{"n_layer": 11, "d_model": 192, "n_head": 6, "n_kv_head": 6, "head_dim": 32, "d_mlp": 640, "vocab_size": 4096, "activation": "swiglu", "norm": "rmsnorm", "norm_place": "pre", "norm_eps": 1e-05, "positions": "rope", "rope_base": 68100.0, "rope_fraction": 1.0, "qk_norm": true, "attn_scale": 0.177, "bias": "qkv", "tie_embeddings": true, "parallel_block": false, "extras": ["skips across layers", "capped logits"], "init": "normal", "init_std_qkv": 0.0351, "init_std_o": 0.0, "init_std_up": 0.0351, "init_std_down": 0.0, "optimizer": "adamw", "lr": 0.00196, "lr_mult_qkv": 0.7, "beta1": 0.95, "beta2": 0.99, "lr_head": 0.0107, "warmup_steps": 223, "schedule": "wsd", "decay_fraction": 1.0, "decay_shape": "linear", "final_lr_fraction": 0.02, "batch_tokens": [16384, 32768], "seq_len": 512, "doc_mask": true, "train_tokens": 138000000, "steps": 6048, "dataset": "wikipedia_en"}
Each number is 128 + 32 x the weight over its row's rms, rounded and kept within 0 to 255. Layers, rows and columns count from 0. The size above them is the row's rms in percent of the matrix's.

# layer 6 attention key, 192x192, rms 0.0651, rows 8-11, columns 0-191
size [ 97  93  95  92]
[[161  95 131 151  88  81  94  85  93 209 179 148  93 135 134 172  72  99 140 122 139 119  93 154 117 121 104 167 110  85 147 182 126  78 154  86 165 163 142 125 127 160 119 100 139 126 188 144 108  67  84 148  87 133 182 101 136 128 101 161 106 154 144 126 136 111  45 135 159 127  35  73 120 154  91  69 159 173 115 126 113 126 129 165 126 123 154 126 112 111  53 106 125 123 151  95 124 184 137 177 155 129  95 171 112 143 126  66  79 166 132  99 141 130 157 160 116 149 150 121 152 154 112 233  99 111 131 135 156 136 152  75 137 199 140  93 164 138 116 119  99 127 162 128  70 134  92 166 157 163  87 174 109 134 137 142 132 144  86 145 137  93 159  75 136 128  74  94  72 119 112  94 160 139 113 175 122 146  90 140 172  96 107 147 122 107 108 175 119 125 133 149]
 [151 106 162 114 134  84 127 157 131  93 103 143 154  59 157 163 190 132 130  83 134 122 127 102  95  37 205 112  69 119 122 105  95 156 152  98 133 152 137 110 159 109 130 151 174 138 120 153 152 138 144 146 135 159 121 133  21  95  16 104 158 103 138 164  72  96 133  71 115 147  86 160 155 159  89  92 149 143 144 109 108 129 131 134 100 158 149 140  62 112 102 118 110 194  81 163 143 130 166 168 144  63 105 166 172 165 159  99 163 124  86 138 152 131 126 117 106 141 136 158 137 108 118 143  48 110 105 129 134 154 189 153 145 141  37 149  70 136  90  91  61 121 121 130 134 119 138 150 101 101 137 121 183 128 129 134 121 147 129 130 140 115  87 137 123 142 142 131 155 162 143 127 143 145 186 134  51 114 142  71 139 117 120 113 126 168  86 120 164 126 118 137]
 [130 150 144 162 110 152 163  86 159 130 119 102 107  85  98 134 129  93 144  82 167 123  53 108 109 115 155 104  81  66 157 159 111 105 189  96 114 112 153 106 209 185 112 139 127 114 140 113 144  79  73 170  73  88 110  98 175  71 163 105 168 120 193 196 118 156 118 151 131 174 125 167 132 109 106 100 157  99 131 109 114 124 121 145 161 120 147 142 144 130 142 140 106 187  94 130 130 138 114 145 119 117  91 199  79 121 166 120 150 117 129  96 110 126  89 140  91 142 112 188 121 146 122 145 127  93 124 118 104 160 100 108 167 182 104 146  97 148 159 130  66 155 124  77 120  95 111 124 123 123 166 167 172 105 190 248  98 185 107 152  80 114 129 153 138 131  64  96 103 129 105 127 125 127  72  96  85 131 168 151 158  89 155 162 166 113 180 153 155 102 134 149]
 [152 186  88 113 160 129 111 143 150  95 130  95 124 128 126 124 119 134  85 158 145 148 100 142 157 148 147 140 124 114  50 122 130 143 189 158 119 143 130  86  79  66  96 131  86  77  89 145 134 197 155 103 109 106 124 157 128 203  82 106 128 136  49  99 197 100 120 177 108 133 161 133 178 141 143 135  99 166 143  61 164 154 110  95 169 144 118 117 119 138 121 146 104 154 118 185 162 132 140 124 124 171  77 111  81 115 102 198 136 124  74 118 155 105  85  62 112 118 156 142 156 165 161 152  87 146  94 110 146 144 148 190  94 177  83 121 108 157  37 156 147  97 150 170 171 113 127 134 129 145 143 169 184 121 135 159 137 101 153 194 110 118 121 101 150 136 173  92  78 117 150 109 161 183 113  86 145 115 147 114 142 133 114 101 133 130 131  57  47 142 134 140]]
# layer 6 attention query, 192x192, rms 0.0687, rows 9-12, columns 0-191
size [ 92 103 112 108]
[[147 162  95 129  53 140  84 121 130 129  84 143 146 172 174 100 122 161 115 153 142 195 126  66 155  90  97 179 134 125 137 152 157 187 115  62 107 133 158 105 146 101  96 105  97  82 186 150 149 159 145 118 129 111  90 131 110 117 134 138  68 129 144  71 111 123 122 142 163 123  78 120 138 120 140 169 100 139 102  99 173 147 106  87 146 179 171 109 153  75 127 153 148 127 180 112 129  64 126 181 108 167 155 143 133 127  27 115  91  78 129 157 128 120  78 161  92 138  58  75 138 152 146 110 141 172 136 121 147 125 149 152 166 112 145 186 161 120 177 158 140 105 101  72 137 173 140 104 152 101 169 151 130 140 135 100 136 100 116  92 188 138  96 149 111 115 132  89 129 138 145 102 139 189 127 124 110 109 121 134 103 154 203 137  47 107 119 113  73 100 144  43]
 [144 156 109  96 109 128 116  89 130 152 108 122 127 154 176  80 115 111 210 157 116 164 167 139 108 162 135 137  69 117 148 169 129 112 155  97 116 166 110 162 118 130 112 197  99 129 164 214 138 177 165 116 105 106 106 136 123 153  90 109 127 127 136 147  99 136 142 160 138  55 116  41 186 137  95 125  88 114  44 131 129 145 154 122 131 180 182 124 153  96 121 137 133  90 142 132 101 120 147  92 165 111 176  70 126 158 146 104 123 107 151  86  74 147  90 108 174 150 117 114 129 109 119 133 138 118 136 166  84 124 153 237 104 101 179 113 150 155 159 146 152 113  86 150 125 140 134 141 132  95 112 165 118 128 176 117 166 146 128 117 169  95  80 148 160 142 123 157  64 145 141  98 107  66  77  84 149 142 114 110  72 162  23 163 129 130 139 133  75  92 148 117]
 [115 146 154 143 136 132 106  87 142 152 127 106 159 142 152 164 116 136  71 119 193 132 103 100 116  31 160 150 119 139 161 144 147 125  92 134  99 168 186  82 152  91  93 129 124 119 107 149 123  95  93 118 175 145 119 113 122 186 157 157 167  74 137 140 139 144 172  58 126 152 160 121  90 100 206 132  87  84 177 125 150 124 121 139 144 177 122 124 192 105 142  95 139  87 167 139 138 140 119 160 139 167 116 130 131 164 104 128 117 131 185 137 153  62  76 114 134 125 123  78  49 179 162  18 134 141 102 191 189 128 136 114  91 124  84  96 123 112 141 136 124  88 104  79 106 118 117  68 124  68 156 150 107 110 138 116 108 134  85 152 125 134 123 139 142 102 147 148 118  95 133 168 156 166 197 149  87 110 138 135 160 138 164 174  65 182 127 155 184 108 115 125]
 [ 93 101 125 122 128 144 150 102 130 182 178 102 156 120 120  62 109 208 142 116 111  92 171 146 114 202 120 127 100 141  77 151 128  45 125 156 162  80 120 165 130 177 150 184 166 134 146 115 173 121 127 154 138 105 185 137  88  97 205 108 118 150 192 156 196 105  99 200 119 112 150 118 125 101  52 112  98 145  96 134 132 104 149 133 110 152 114 150 134  81  99 114 107 181 152 127 160  65 112  84  66  96 118 126 166 119 130 128 137 138 129 114 118  76 171  99 162  94 104 139  94  99  65 162 129 152 159 133 125 130  97 134 163 150 199 146 177 121 134 116 141 152 114 189 125 120 178 177 138 147  91 174 119 132  75 128 113 115 112 104  85  28 121 117 160 140 159 127 151 149  89 114  88 126 100  77 110 105 133  93 163 136 107 138 115 135 152 168 136 111 126 144]]